From a checkpoint of a small transformer trained on Wikipedia: MLP 256 squared ReLU, value embeddings.
Each number is 500 + 50 x the weight over its row's rms, rounded and kept within 0 to 999. Layers, rows and columns count from 0. Numbers have three digits each. The size before them is the row's rms in percent of the matrix's.

# layer 2 attention key, 192x96, rms 0.11, rows 0-144, columns 0-95
100:449523559577524555522506461508568483576423497497646536456506527491465484539522530494543445472465466452504454475509497484565474582470568496507450494447564444546518552390546467557501463486521592436492523594553450485434503407447536498468524511454570390488442430380475450560542493558429469503
132:528540563510481477508448541470531458604473478440601566483490497432505522549500486502520499525554495438532440551462546543546489531477607526549513553455538409478502552426493489502458507492545592525453500565547496466411552376408578425491450492424583457471418515394457466542527505503413460561
044:474516578502442480577465588488486488553489503496559465475504507430501518530524471493477561467508483442618486540487551522455514423512574451654475480453495391478527587450443504499499523465526552537467400556510582528472488334405520517534490441465529524472458585489515457500543469408472531528
134:552480414421492433518476499484440489398553461500358499549413471506505556435490497498448497538506554568546550508480494540454507432488440499471538536512484564456485465583489547472492533540460430499525476420457539551553498607580465496547475512565426573537566530634563555445447516426556534515
099:534460411494508462519502505477422503417527485491369481527441495533558515416501513507443508493474543574579568510491494531417492437467451467478511513532448538484514543558530536467539525530431448482526448423431545543554498566576461517541502504556392564547564518659575534435432517438517590469
097:528480392450506460490483486499432507396561476494347503545411464504536545459510525506454510525526568596503549518487497520462487432499424497454538547516464568475486457583538572467492541517448444499520480391465565555551505608542464483516482505557408559554566516609549545442452537453560529506
133:530487411487517455526477487475436516405535495481362502532418472531534515425481514519448512511520560586554548502490496526466448432445441479456535539517449591482512513566544546458537525534429473500524480406446524544547510604589487532505469515546403571536559518649541545442431530448520571488
054:553503431425476455470514510537428505466541493494380514555462482457483550505484450441493467560587460562477530502439480546480514460542428532478551522538461485459479448559420551494426592472471395492568490405499652510499531565446484405577515521507446505536542561491562569431521578461549480546
125:467523571529459533496517528518571498597472514546635488486613529467444523560516472496537479491519440416511452506533520487535524563524562530548470457488529409526490484421418484524466469468551529496513502610548480458456485405401516474512558491468598443493431503336470452551579513547496458532
054:406464555574550561556540473512600497537443561573573459444592559601479395551497495486514525433421466482532541463562449429514527503512546491555443467479529545539518571479532396498561430478457534494481486523503371495532422523551504605442554505496502521515478431507452445497537469564508526457
150:490529633505467542570550513519600476587468499482614507466546548466447496559524517449529494501517430444471476534514502488517493526512574487596479517484541410518537521416533497546472471488566524490498511592588485458429503415421574464518528538427580447455438506349409475539528481511486451518
065:467564628538532540552516508471558394555474449505595480407508597462499489601530535495556447452453515442488450488519477437521485539535579428573475522481529488525541564448563507512512466511527574507466553510564424519501486445437581505436507481492560405483477423445419488498538420546431420500
072:511530607547492512512550491470380476502501508498481496479507532461436565463588479575425445458467494538491443509537501471476551551504540488523566512439543414438565562463453562505469481524369521560518452493512501576573492476530556481557499595499438439411571546513416480561449452382450559554
056:487455501503520453434472472393424417580427478543527508510524513499469430477588545549410537428415520507583559490542502560457464469459503421474436463429428545426488444524508431471424458451533554547516458503455504510428491486508563467392500507580512527484464408520537600522498518480596513572
076:489530571447528508483560526512458562545512385549494522540429495482499517541516511491499493474487604504532440437503502432552575613570533532468482501483535534496461570496444490523445504500524583535466605526522517584554510454511483442522494461535407509423562478495572555466460444529346350512
066:558506438490543495430524452574479551520512558522527444497479590489572541418480460539425549406471431503478417504518519542439493507567462474472502499428411439454598425561484527497565512386486455522515527482431574435493453453493441498532574453508521440569531461499492406545553434501540387458
064:605547498483527506543508502594541543490520531525518502581428525522574501534423535509521471541444538526461467498486456533457461588605498412433538459592568500490637440549431545512467561528436530515437559488470481477462501497506598504462533419470400483512487443483578513502484418588499412455
050:544476365485476481569507474452600543497499394505509433509475498503511350437638562510530439423484477484488532515546513477427505517516476474518515448420566501531569541484545435481435437488542496423469483466532538563486547542483442426558477534472548501451480495472554512518436433478446374505
057:545519542469548489508411465512465561531478556478478540579550518527517523360433460537437595534454529551559421539480519519519455453445504509519507596391479564524512371474484524476513526436514557537477587527450490464554451462519515580482547433482519561584496466490509460472574575450583593467
056:573519462565503465552493507569575519537462525451453442551486534452501582510440435537460494513505520516528489480388477531457464510389501524434462527517503537486506473433428411474487490433545508415573459536447467520423449451506429555489483388505635501537527529510493515590513393454510370499
069:524451561369574480461546452504478523544489442514506539559468508511558428539580523550416430533501537573448423541564518499505477597444529486460546546473543566466482398539592506556476431515597524500426526533494445527505544551461547484452535562519456538494531464477471554559398491576511396542
062:535547482595406533551508536478522530483489520449480458487505538484465526492480491547438466503592450494520590503488513503498551493419517573495550486641496436500593548404521483480512455462410511368608506471553425507537512550548484434596515564458500531505564536487415501486467450422394494486
050:551460494524511471464537501448520459528459492387465490415436421485462538491545566525522433499516483522502479496500485513425422461466532554562482524494540466533416510509603589488539443498506548504565519668453442502427556473594447408480412442546544504544581584527469540551473487445422517481
072:578444450409506482532520590505567508550508460451503470459490430514509556415546535544551476524474552467390458498442504443334454462477494439431521427426492551468478475467533496555501479454541458557563431462494509558383552382588541439505534541517546524426536489518456477522509467490490468481
053:395546519524519521521540519524527509470466505511516438456496516528463592400411496469414441480503571534430575466391506510463528493384560473506507511381487559454527521464482456488453505537369597466570589435508533513515474486544475487537463539460507537514411547504471448548503465410572515575
052:458492485581460518471522503549514494471537508536511467461461514555581535577457580470470436521490566592533552468448490474553559508433537430428479521429516505454523551504633506475522466505434563502640651524510448443482491498489482412489480532483413507557475538471473570510460609554520415501
065:490517477457589462503520478513585458527515510498519504541469552509491460535468453532419482431556472527508502477491512482482534427442464471510540546350533552434426481535466428548444441460486480451608513377481606451560526519451496520496526439482555489574423538490594497546600421459522398555
057:539457471436501521486496476540519544577521466487502440561527475469546522431462539465445441507474523498501607496432529626537486529438486497452510505578443535503535477400522477536503411454538527346572507525495535514482521548471503439555555530559534575521522391469498548430488586662498517497
045:466453515433534486549481441580555482550511490542478522547557531513537479508497405489509519557497551532528535553482570536593612547406468476491540573523562526530494520466529421564351449500587514385499460481525481516526429498435499562585551572512489581471482447499504587484476547580558514564
057:471506454569536521566482412574541598466491492509506461602509493492561450529473513430488484490517505550661550502535533563530609516522501534524446453531517509524529513466466432476490453519489569354451555490502534409570490452445425441549452475511430570524477455481583543535417489468426525504
075:546467512451602499473518516564536585525559566502500481542527531530536501400359510466485565440543437480533383473519565551558454477501515559513480474390498566500405478459460487426569486535537530618472488525470550394560503474511452512560461519515503520460543500532483421526489447461574589489
054:485466458392521528468499559506591474507552448499530517462491406553586479416490546423594552504549533443456568516543555501458555422473468499468436412581457538507447521518555476526566470486592426456531497493518541440482578494553499460553514500532489585443459464467598519466488564603430465432
104:492547475455354557401498585505548547449473581601521504504465498544507460535423549344498525493491460542494485566359559486522469557536489470587590462511496508523483477535525559521510502577393482519588496525535535484499533505519460500474553485430518406464534470485463498502501461469501410522
083:447567515411486586429520605488512583437543531593556484452545496466527447576475499432545429526474392519510473544404529508527479580473480504537590470543462473533449458591560576530511446515421441460516471454455528476470531552490460473469614442527564459481499450444557547558552545519476519474
112:574407515528602467617496385484487491536503471429462511510469520466555527518497478570522476518485567462509538422577426495465519428484494576375433607516482467507479539488490527443408491435556581523456514387486493527534499503539556492558427553533500568589472582521484509481490492557554519541
076:536493461506385557429556483480541560499473594597518534505435502534487542466485594353464479496510421565497471526417533495502505543515532433537586481485495491544529503535490501550529470551423476536643552525501509397530479477436406517498564468434542434491538521505509423508556565471473422527
116:596429511499606466600520407474479513508565432428477475499438514466508507490466422542526484518513491488587544419583465476556490468520485591426418624482496456480491456467461479438491492426523485491416442425453522546531474519537593509522443505571518539607537561555500504476471590526565518506
049:514508447515556477468586463511510535425535521493534545557455566471501580431447454486554494498520550529564434457555535497550526435585463529426484532473446537475513485432466416421549467424452473493474522522506506526494566544493532472553454438476615455414432454493382430594441616440504563474
114:552434487485590495565544392513519527497534456408476462502408514442517498452465469572535499530493477496574548396580462481493448470529498588427390605523453456513466531488429498474529509478481417490451480449429493536555469580475572497528448518540479562558509577550535553471477582539617529508
053:502515459491444531493491464515589551603504518452476561503446532451596579517476520459503380467548497558481521499414502533558462567466566509464480593469533445473484614497539587483388518400492526534465594511564535440516531488398479456482530518430509408423495480507565430520535503506554472534
118:405577483542438546435436595453525483478531502599536507477509502535504481552497515438471447472538524516382479550420522488501520631540527439627593460434519521495499519482526555497521462500474572463551528534561506440447544374480428509441534452479503444443484467457555427526542443485420499505
078:474534501518400511491403611474517422498447474629550463484562478575492475563496455420529532536546519476471495600452544522513575469471521428670625458448503524476572500467495473500541524556510548493507492534542457467435527455491432525448538433508556469526489484471480475512559425476413506502
081:530459466515462545498548487434490531522383530522469495459449500529656460553446605442510604476459497603560542487539520513528490588499460505515479582566462568518518480517542447545409478551430493483538581448490515452565565505421581512487471512480486424540535502542482438524565422574509430523
115:506474441531628465466443411469454546470563438379458501537428510508500542464471504584515460531431529480595526440539488551479456462543437585348431530552467517453523461502535486480532511489490443486493493393436556578529510558564488493476473510497437512507505517557539596454487574509520551426
104:525411466497553391563480469558495439536557471468477499474461499537503547525482441545500378488509522458532529541566457543532386446476524490456464578494459433478510480391595496453536500453577552503446456546545487549456553529559542498516428500563471474532459431500369601427529474473436547448
089:536465464468536499512544460537522455605481421434528545516517564528507499530436427501484595520528565461542498461535464539619543345452496508420431567521469518454456482433446471465558513410476613603486499484481403475532525436554601461529479585484508535506493556516463525535489454527515486462
079:537550521437422551408554578531553562496487494539517465489490511520579514534472445459506550519559418563538444489488475579499439493392482519557481527533511506507515428479436519545452473540418539639533482448415512531573496551524513451453589513504573439462371498474443543501533428485471559411
076:469391529437439472537543508505535484496528533544506509498506540511465456534620562505416519525451612528549531510622515413530444514476484476476563413439586482434482519505444557491526477570518531531484533473571444563446464551531381481505513390490540485591543447560509436562523508431463450540
090:412599486468473527499481558420544491430506596526469532454532530533602411472474517425453575476471481597464537534374535452448501554547451465524606547449500488527470498478527566466542504526442468534566545473555583517435489573484503520473508480414575508502579484520554426499478445470414483560
076:442551452417487494570529553487483566425576560469548560439489541502460500431519559530487564476491506499390450420541519428509498490517492527508507516560446551533399520472537390454489424512496495422497433498539512605479479501515561436537616498610511554481472439498514460516469470554579379491
099:456518527486349567486494560512475508418443583607525481492508487513526359465541532437459478498451489501456482529478540521463468558524447522544555422514430575532451464567479498567484517523411517463508429520489626521487547579502490497491574476493597478508515378505471598480502499424480488477
093:501556454523433501478486543576446523544409512507489474448545446522466540481504564456474439481496397527391521504487510548412480512513534477658473557518502532558553569574438546550408491457442462493584467542531518382561471472424517539507564572557491535479465562485501564500421559544457476456
107:624512520535529507621597463544482468534462496403525566520458496445451523472450492628507563521504508514541537425557492449561459446473515571487393527451480546468529509456458525411481554404541560477463530490544458456560507512533532525591479525461512522601466532569469445553488494565428566471
103:490510502555528450651467423510488587536550459442504512559497508432417548469524583647525495572530552508474558402501475486503517549501520573366451566498487466459464556493500524453459440497611480527392521500595457522467482469526482453483476452549475426480440513545504482494514502532558505462
094:442539488439366561489488608473429510410526605562503440489556500574485440541530564416454561484490492518466481592445544457507473554520416433583598459501462574544470544548478483536542470596416477455549417517528531516452470520500460473454577479541514523505563448497570488483509496460511479525
098:558522513476519571557549506512453550465522537487513545435544575473494480443502393564506472476477487507613578458593497447538446498487391506505464454403407521444509522426513428464565481480452464411446582510475465556378463580448512376503492493505516558509409535486522496537475537538504535462
095:488506524420461499508488548526378513506506496476570460435580525592507474570586534446542563551479513465515608552502537500439442450500337519582508482629505559472399561557483436500451500531440564554471539525514549487489474574495556450515457520514520551498473546506520592441444516496521512482
087:504531565512502523476580428461569505552526543577488519485418482450641461482517470457532461547550398555482517438470474416412507568509542486457457554492500427498419470471565500501492521569509429591377523496510536475420486541497531456529451544406501419529464511507477449564513451492612499563
083:471474544537623501563491396530476479469500423403483458516482472405499506512456455565528535457526536401483349441484490502485580420553554540413483492496480443499470466524433569486496539424525557439468444490446475567540584469469500539516444506567513613483556500427508545479500568482511535543
093:538482502491457503419513552506550481540488488598456506522409463534545450557490438436428428507529553543504477618450516535514565510441528459547584531412577492535542464531521572517512562511455566546591530472493509496562478447568442578503530458492518390533498392531474544439547458465373491553
079:451472490475534443602534474478514533470576530426505542465554539446431544452557602595498545499499535506498438352602481434499417508513557546467455457510504478469521479473458442446464436509592465477474476474538495596501510505521516425586530499547504551500438576505476435579460540525584410454
104:429514503454392572442543548462448495450476585584498439485542527547522399507476513366484540433502476534441518580419510459518503565529449415554582435498481537567419502500518442564551483590372475493534471502474548472429502506434503486469542504530495515491569445436542469492526448470528460564
093:413487511425431552405505547495489503479503578576524454437546527595564443506527550389490525452501453526474476576465492449474450529528484425575553424575498521565419493527496430621529462617407469572547454496447529509491464493448470494464561493533490521448541460423533492496542463480534429531
105:524520458596563496533428496513576590503601519437514509519521546446381575447416546608530458566522550512583527441571498489501487500507530572411464519517537445476626519490487536445465459492581391448507522482506517472544500450553461545524523444491486503466483577497548476503444582530549493419
151:432511480561487461443472556565540376494560504518493524476503509470472638588415525511525535498493583532541485458486487550589478446484538545491437494554566433520477484466473505526421514546528625449497467454500650483424545574501505476617488533491476440553455525446530504471480518464406484472
106:529578441501458510498584501532458530505472383483477444519565496506463557464474541455598530484563448524489527448495489422523631431511530535497540521564503525446522501486442586553498540525451539430621494518523556474577540492583455459476540546431424397524578545503528518431405474588473481502
119:627479486443470488511530521492531620547417473516427494566541464539435504469434568515462481579584470534540513522484504484564610454500506435519524495456497556474388488554443508573545524449428535487615575562526462485515585445553441517450553536468455455519535518537466568526499503478495400563
127:506440518413474526565556436486495520507530521559483555526450575493600400482541447502438548503440487532567538532520510503498454615489532478490526541522492539506567428527586375466559493501565428628464509490521427526531496416499541599505473402528540541456418456531548472504496483529558577456
143:532510522524489521475558510481463481537444591553506610513545496500514402540563497526383508468465415506481491510576459507511473528496490420533476450509465530499520548441435599457498524571572515548505564585588433482391441473510570435475569498482536465520468568463529373561531409554544445467
108:566429544517531439520437486464560476502477549523488518452430536475509514552442494436492517503535453531497557516482532582581304510398532458394464547429513455536465461515544454488529513548496465573457613554557479473537578487536524488522474438546530497437554513541550512474531382574501556486
120:596556489447474465507484528493504468477496467518421453570527447535447568443481490590438512599547470571446528471452494446440477442508438515541503498468530524443351526561481429552513506535518513454571502410496540532521557591594433516485469507505415463556539465587548589422459461453506500575
081:450497482485460499458533582527541440411584506474471554555514446482462539469403347449516513525561477507494469568520579564572555484441497403531615432464588489411497506484536508418466574546513424546551450494566485506498424514544482465499535553464566515522472551513512518508435583472515563526
099:485544422590505530458502523526491591487498588431470531532443385483414504439511476473513537529486458521596508498453524507458559431518481498387532448539522453470391554547507549515539555555515483425445542488509533549506426627545515404448536475484529471516601496533554500527501581422554432480
103:443463533546550543512451479504499520575479526567585571408459523431513463534518449498514454448486454391472442559542549584556501523424578501490443505456493442532562504442422515482494521464463497500412525585533432421460467433419567452525445496464597503494428488376419512527545471539543449477
118:483558449531484529551482503492511567453471485480501550514420435413520533378473411526549542525491500452613425525521537508453583437487497514487526529591540426467433521462565482473521545509517396450394514459534607544487447608450484464603471500443517557485517435463508465449510546415550505515
146:465544515541470544597526522536526400536489488555588540417485558499479482544470389478478536465585496419478352521474510510515500534449572489542484510481484419537634526396472446464515492480536524589498494535521427455486480415460537487526525500449530558501428504403391468522492526486455440528
123:491487513410497520455582540445500442507546591460558481438622514526433425560470491447496541535520523507451489522493487572475448573512535527477539520549495473524519517505398457548495515438490602565385454588487436432539523496478544487453457413526616542475468561489528542576431540445495402540
092:584487530450451442452422481504435411550424435546477519506504529557535487517562556514394448454517484552457548496580467473502498551417482485599450503481441581584548397495496493495500500505533578487586534514467539530405476476564497544505510525527474546507500477515487538563519352612416467507
108:479531504525405543496601485510489507552452500539531524449531452519456520476492473581554628446556435463510424538450504527487517580551534428566425500493470487488554546458474536461454541479517552548489532566587517432478434473416491416454580514428585472603482571448513409539527471512509386480
088:550488492431425439508513490415455445488535448546443484511529553535528449539537609525435483477508583545423548467466466462543421583462477515534549521502473568514514428491532454523524494497506598520661471421450477492502561430598437593508441511565456529534505515558478503481415447549429550488
123:464506491500507542488578572598470512546521458538490523471553545534475575417476527469446421449540580485504493505520516518468495502606568426530582414501562524488520526532404479488446504463497524461561425549574442455488423404537486503477532553441503415480490498456532444461444636454400411516
108:448533535465469460549456539432528516520536552507513545567571471477451476550477501446541539536477388533520515471463470435530623486406521499530596502570446498504403470565487454475509556412490529481507510572476363416455559507486434531379498487532583465483452485515425559558464462510512589504
120:515523428519476485531536497510498383490485451549542522453480509540379549547454314524553518515548553473492429454524446489426605613513389494508489480416514471503511442423528505499504502464515517563491431509487460536494473486509559437549480480497531500642473573485546418504486482539450517541
122:537517447502441455495443520509468465520510502540499519465452550528388502567484461430591522502492524561547486475525452489542585480412442524558575507475409550481581486575578479506552483473481433560513566564425341504461474420495427491492527487526524493508384562483452452549536460581452579475
121:495417436497453542520470479427522531504560565479465522509536527464498461517430429467532453521457529559476479479467551559518379457520451540500457517409658506508568536479425528484499476555443469383448585432535498446609493450523542465445432565508510487546485473512501580415416469538498556452
076:473494503542591569522546468540565604488512548455511432551450436514594460419522499542529527517471482469548456528495521500471495430541553533434419517564450475515564552441490507503536493600486474471397470507535604484558521592424517501532583417469458524518514390476520426484565495444628508499
093:482567520554541530502489527529540534493508512502546504502532474452450556418438451435582537545499470418548411538514543475473660425482560505520565507534522435470508519495539504475510548459452436521432508620521492496485510514402486455516547510416564483509485514438411425532585640460583536530
113:553495521534426511403484541619539480451460484530556501511578488492466503495446404438475540474556411498490381519555524530531561442458521485544479513420536512490541441495534621489472501541391490541499563595526524530504489510453459442500576579477586534566510579489406481536597450538471507488
126:494481526537565514564463530487496594482507454452517523515487549514500506436476526532445328563493507433612503546584558478563575458545392451524549499513496552490568523537475537402470555447577451464433472455467506495509454483543570521538513600470585395502466491479487545498469551548443577501
108:465516584588525524536477556551522480486519446504510513497512501508606519500577563561524452516536446471515444566552511432490546488483582388492421422509448462541577497441472656473494491566422482449634489451503518504528541528505453526499563549454469426553619539512542446507551444490528472499
098:483561514566489509551552555515437530524553425563498517440475449538530530492563604541551583516468517457521540466479494494411515505410496482558498515559439475527593540442508497481519546457500591467577492482460668529409484534555573525466579500526561488548539455532375526565506420511531456502
108:515474530522504464485555498506415488499489533458498475453627491564505417522501592480428431488478465523405566496519501492504392472523455545435484518454519582524535445561401521475510518549479597450515536494474551466477585490542636532475515536562509580550544494535521617526429396566520531454
100:475493533507531517560500496439508527495451463466500553491415455484574553462516472557453476537503528449536476540465518476473556582559618451542507542630557476516403497458460482454437543453593498495412468388584613525519533569516519503600468539484528524506630500529575447480461542486527471553
110:510555532548505488663565472444546449475473475494535506521595482497456525521536514559508487526525498411423496482475494467482599555525513460394541440545538418435415469482531507418465505493500549562600460510539430458527596526485494506470488514487524488602530564475549435495444576534538633481
100:426489526487517456523491518417550455437538410496493531482462470504520487582489403429634420566449445486555561530494482481580582497439454419583588453593446512479541503464620447522537552531458469442516500515454432506473535478501497534467535463548521519510456469477571438529536528542598581497
104:510496501476467451502506561563478479423495429551513509478549495519512530460493446402508424454540516501462390443571485468486543465467516494552550489545537544493522434373643489513479470453485453541583470519478539580455486461443393503556484547497567484545431442465420409488472450508418624487
099:506508554469550509515552542434529467503446495398564535448538482508474555590479394518544582536534530428512495505495524531547522447479577461506457449437593439459466584451463470452511558440598513503417572535557521478485495397438517452590401463454581528481431474429450455521437497543552498532
105:528448504518561526534549547339579467506532495491488520527508531436533548554489382553532469533492562462547485484536500525592559416480528470431512404462547481517476515496532525483562547469568492442446539471455507606434505439558515504593468490493542599538470525503382521516464513521550509633
073:495487456500437495384517495591528555494493535506475477567412514485511445393531578496530496516556417604496551479543536503401504551437509445517568443559498549503504369553535619503535409568449461435486516464504501482530562562519431509469580446500417476518561521495580491476490576506486487485
081:472524531543457531459500605509548428479412517483595516492555497520499543546467512465510525478577439475469450526487576534459503458403562430626485437488554473516572545478533534501386529439548498472431508570538501448511524474439419476444510469458606426412462456371473466547484433515486515500
072:523444490408566513548579444518508562520558518461392537597421448501583430450511439508556418505505539587466555491552472462497488489479441522401464538500464549491396466468502615516540497516423497506469531441529507520436483599542483443567472532487410551529535539582535453462503564464556461493
092:465494509527424494478487511554527500544443556467522530481532418464513505457542554424470482467535487509425429511398525545376480600564542515580422548485438532507533519478445517502461508514468440537518521569612523372490546488387534496467448467433578432460477460424551409562545503503490506432
110:473536503615453451475468574524580469494447522502582488476519526440466528496538582475486462518539426468579398530524580532469486491461607466627519451542541447499617510525496486450409501477528479517488428579524494415493581453481486491455609438482534433410489520400464524511477487527485515522
075:465514490598436462473446478558436572483494542530560434440497506480411465512524622526454597435467496493532468480445481456513540583544455561530530538493488532523549494539513475526432450552472508470539509607549413363524473409523483582399478495483468389429503503496508495499524423492463504418
069:484452487448440474568498501548483533515546594560410498509361436504573431437546518521518476479490456563511555495567494462470514517503494456553567522502421601519397472505582620517518530503382486476445502476510507463449476616578481527491574486532434498511523500609545522510502407533498491486
097:571517474404597512496613447542413524461574466371405528536459470545473513443487486546532552498473532539471574469508454494477473501557388552361452562538473563488443541492519490497534513467479484452545511446515523552484429600564496478526428503518454541551514457564582545456475538492544501454
108:470526592544503436570464494509561508543459440510592444407587496434423542571544562486465517525528437433568463544523517513473538534486606493640476520502513439475574467496484455452441477506544505527498477617519453396474525410427561481473531465455527443447443543444442503523536546501514458452
105:468575509422452468486474514583425557458443484572479461391572467553384518471497558480472551481474521514414499484447464423421532556437441515509502557486477533459509528576503386526456480522460500617579424527518460460462494451464462533495527511533488420562457417539548553475432485441425512446
093:541444451542494499426479485477422452645508408530495435561426531516475417527498514490527439522578403519606575525464467526523544540549489602600525506487524495536455504506495655546518499427528546498512561536552523508545495514559538583449474509547448529501473523524566496576554484546468431491
101:491503561473618511532453463417483451425528505448450573516556546491524526552501407484544493518464577487437469518528540495535443423522468505298489468512526444465448533475537371495532510474468559567517496436482481550469470483475541451505396551531525611506480450483521482452455543446471503578
089:547479527486542548468501522477590557549484404452522473519479435527638449480436563447465357544515491567598565509465412560485466498459502476528510456524515548489547454451489577488576495529530465474443509433403437448502504501486486446409554523476483417494610482499453509557526552571452513447
086:558522391509548470518549510498459555520538390509518509572571432432447425467496444570523557572533502492510429532565472555447671460433470572507504533553489461614512471491433530510480472414478462460494519568598479497539494527588560481488480484491516518564555480533480542501552505427551433492
102:506571482492417520531588519572469520444489532500543461423527552501396594437412524507515614522577525491516511512570519447436527548485384421548509488530489498471591561531493452564444518463460518465557469477463455546517524506562421536430574474459531474498576567535558555532483507462566488387
095:549552559503406527446489499556435582449466443456511533452503489587441547532480459496540526547584465425464492482523479421432554343415513518507527528492468466478415551517463467484463608534486445480436485444562440557478444461547417485425442583575481431543480468512530510505413486484523503542
097:528447472461513486515548475411426478506472491515505464527515485532546425462485480511487560494486570493514538492539495546566642536518457545453492522535584513522441481512521466578506484509522596487528553549542472619429424495504594479598398466394548622584484477519407473561570506461530482553
099:518485523442408443533423461588449550473512487505504491482470370511395576553538480460476525471462499510504432537425438494454523516518426522544465607449411522488454567511483390462552523518434462600487514502567526498537494451417500525499337516484505506496456466534516438464478511450546526421
070:476528511518386501463401492576472504467428527535495480469543533613486464527474599454454579438473536512416564477366452487495437570537466549474504516458484493490457525521451431570382510520524472540506495505570541469514456486436451532437430502539520467524475421498589482536481403491402535435
100:533406481536529514460492538414511447537586435461495499519454426513488499568460495451446330577534525499424437488485498464395534467435504444476440603458555453548511525438515547511481526508471506398421432466499473466470521548534474558532479554463457496451453605489478545589492463465447430477
112:454508564403516490510468485523423529444499534499529523548509389550498531379495419476469560507436572481476465477500497444510566502384447460496467591536511540495484435480494425484573559483462519431531499559477534608469408508473558501522509516419481581575470463494380459507524609468473484571
100:397543474527375583431397515487505500482422578611508498500487550575531434517457485417504487397454506526407455504350495476542489519520497436501568467429559525541467501500529495547537450562431531538554526459503502503522507464482448527496530532501505501505530385460504412467496440496428564498
115:446552487471492507570490467542494390445546495511528522556571510500467576401498440506437523491472583468410462525450512495579545582578447542502531512562536511481522584540450460512548497539430480598541434504549497477532419516494476486399378583459488517405492477548525448460539433408509465442
109:550604469522511523480504524585566444453513566513536515542498511468493474540389540556490554436516522572532549511578534508589512458419459508498540498578562458520611436577539575494368505425390478513479473455523466379465474513508457514506600513526482458447507593488465510492466445482447493500
110:467497489522405451484546481519497436516488496517518479486488491493535548458595620520526482520498464510612455504508526489431551515508491510632523530571513481464614513587591599497394496490422495569509403517497511417534524535527532496518578411483422504483387481531534478538512566573492491422
099:437513425506574505539457491515604478516536487499495482457500465439519505506500525424444523520517563534442537534522452567513514563515506471476459594442504493492490506491471438489466465471417436562484468494488503345512582492399585514374433489470513448466571571563527434476559482397479487366
104:463532474474513547530568517523457488498490486532545507450550498562557597357465495502487562494442523484438513521483520461585522583483486482474518535481517524528472436497486488613483553488492611380497382556479499582530443512621490485497571583445463556519445506503497554549499462562374443479
114:549554529490540541486560497470464425457452565518474492442491593532477453561485428475538618462536560496426561487489526430520540433540414434459514473541589474472541583450586461426512456506605495540525576480486496449492463524458471552587488499502562544557577460443445551518409494508592551564
106:467556470558444477493563530453520538514524494592493531470523503534518536394503416557597466558549439468518585487554537509485581521421597521504575458575420541517536513495494598416477490422605433487470558517558534515464551497541453556482633518577498419575491507496492501465490471552534489535
074:501475526492558547539591481428470512466593505407506531569449519461531504514422404533576524497495478440580463483550522533523497445491521494431465439505531499507462483454517573512641523458552519359486588434442529629502445564589471437558498480480563530491499523426466541509514522543559499541
110:473565516544601533465526476539479503476441442548569433566508490481564451557521518507505429487420421417500470532473413473492594553506530484454441469513455503532474620510547544570402446466507407442460507508479452534492455480358483535385511542531529564444510493472467525565499477519477607523
120:591517484520461487462468534533487496462453399533420506505547458521471473493579482501349567511489571577492580477494488455427549480466372456494463558409457577480486497629515520538493508496496489506489616474480609519511508568477511483472536514538436509549593556566576460570464503512527519519
109:524561499474516463496488483480519472444556539554589556515574545481469527603608384487409513511440492461533430558471508534476500491412485523554487456499451481498500534511581411519508506465454370523424563529580490527435478448434527418531549457485641542437459509416438509530471500498543496521
134:561547489459486523429519512547437579471536491503416500565451444546478501476629492441432520509462464524462564462523480459389489467525380469529453516472462599484460503602553530532485481534494507533564645510535548457535455530536495502493522479468424590580559567592562483529430498554519489482
098:588545428487479524508543529484501581439541502532384576620464407473496604419494562423472494530498462521495508498455529469445599468487488498452533487457511590434432503543548581516525511520435444472564485421458481465515500601546434515581512483525476528564563518599482582548470522504536464511
116:476431519489572461511489486484569533495508484475573498420567560481487571583378493534497479502554553501484466551552539504593488502529593512532585474531555420543485520414493442437480474465507494521502473572522472575489529424461520505476521510496603466367348451407416502465521526461459490516
105:461441529562503446532393511473523476512482487536566433361597570498475473515440480621498472486524581451521443545563470479555477506529548500549538502475515458487642471487435424456501473487536578576477508562495448540562556369524491506437545521551507462438468511432460470448536506432489530508
127:555555437496486525496536495503437510507441504545424521571418450526471506417579500478479489488458431531450543453453447452446556501470412469416485481494434575479570498553509537550510494547454496457578535441463545441497499590578467476488557477507424532573666553620560514490483498592503507456
108:516455437449472453510460524444440536503416492584369522530470457522484477476561482499384420503458485580501601527503454488421511411463470480504541516491459578485594484557505530478510503541447529519516532488494447517524409561613465478420527547555425532551614512621485545473491455479461513488
120:542523411478506537475520477509473548460500551511385525603432432515553496413585554458488551464454454569434550474480462504429544482454389495401483456523456584510429515536565556544512503532440494466537520441453481469488460640537466525529506510494400559565544512584568539496467540531513486440
101:443478535523564561474509478546531491505444547504556429433581612548435500464542576540479525405514543485520490431592500447503479536535471508561427428465534493564502473439442425567450408472518619570470509503500461584530491451485517529521541623526466592479490496420508437476454517545457431470
177:494483390518533500449501481495406542516466531469390477590445471538474446441599511547519433476475523596475565461473470454487485531462417490433497478511423572531510476582517559504511523560446529445550492462451544513512461580563455501451520495520415523597592536589611552443462531535445530449
083:504611549426475534488616494553536598502522516458537510537481464442430673544473533448557494540480546482471441528507537485480614522524466548470511492507504449503411532451589504448454479488488395483535449479537548404504425512431513470561520485399558536455477539475500462569473539530508540554
102:598448552429463476505574496554557536414594472593538520467575491531464515564493461487548517470495555463523431521483548489582443488554549498538486492550527540497416607551411487535447530472473462502482551515574521548471513420486438525570503454497531404394505424452472471544467471374560470535
087:515463508426613437475509505492425513520561457440523445540435435568572498483506540496478376505471634477480509518552547526497457506498523472566495468434550489478509552550467444467462502520506517518477532382486561553482502519398582479545426485519438584460437492504643476461477550515418580487
098:559514527432566506498505539458509492442482482547490517563504520433464670488466485510435494549416534481456499498467423483516558492511527476473508613480604450505430540502501634518465538493509516553642591530494533588477523532529427526565591501525473474513488473456494508496520433506519371539
094:458498470545512482519514477476470433453527545511533470419484581517442410476523524528490539436543573527498448442539492510502516577473464493520453457551445546531432525496486371556564447412528419567425426428475416551523511554498422521570543524544490559408587500487523439474447620493595530476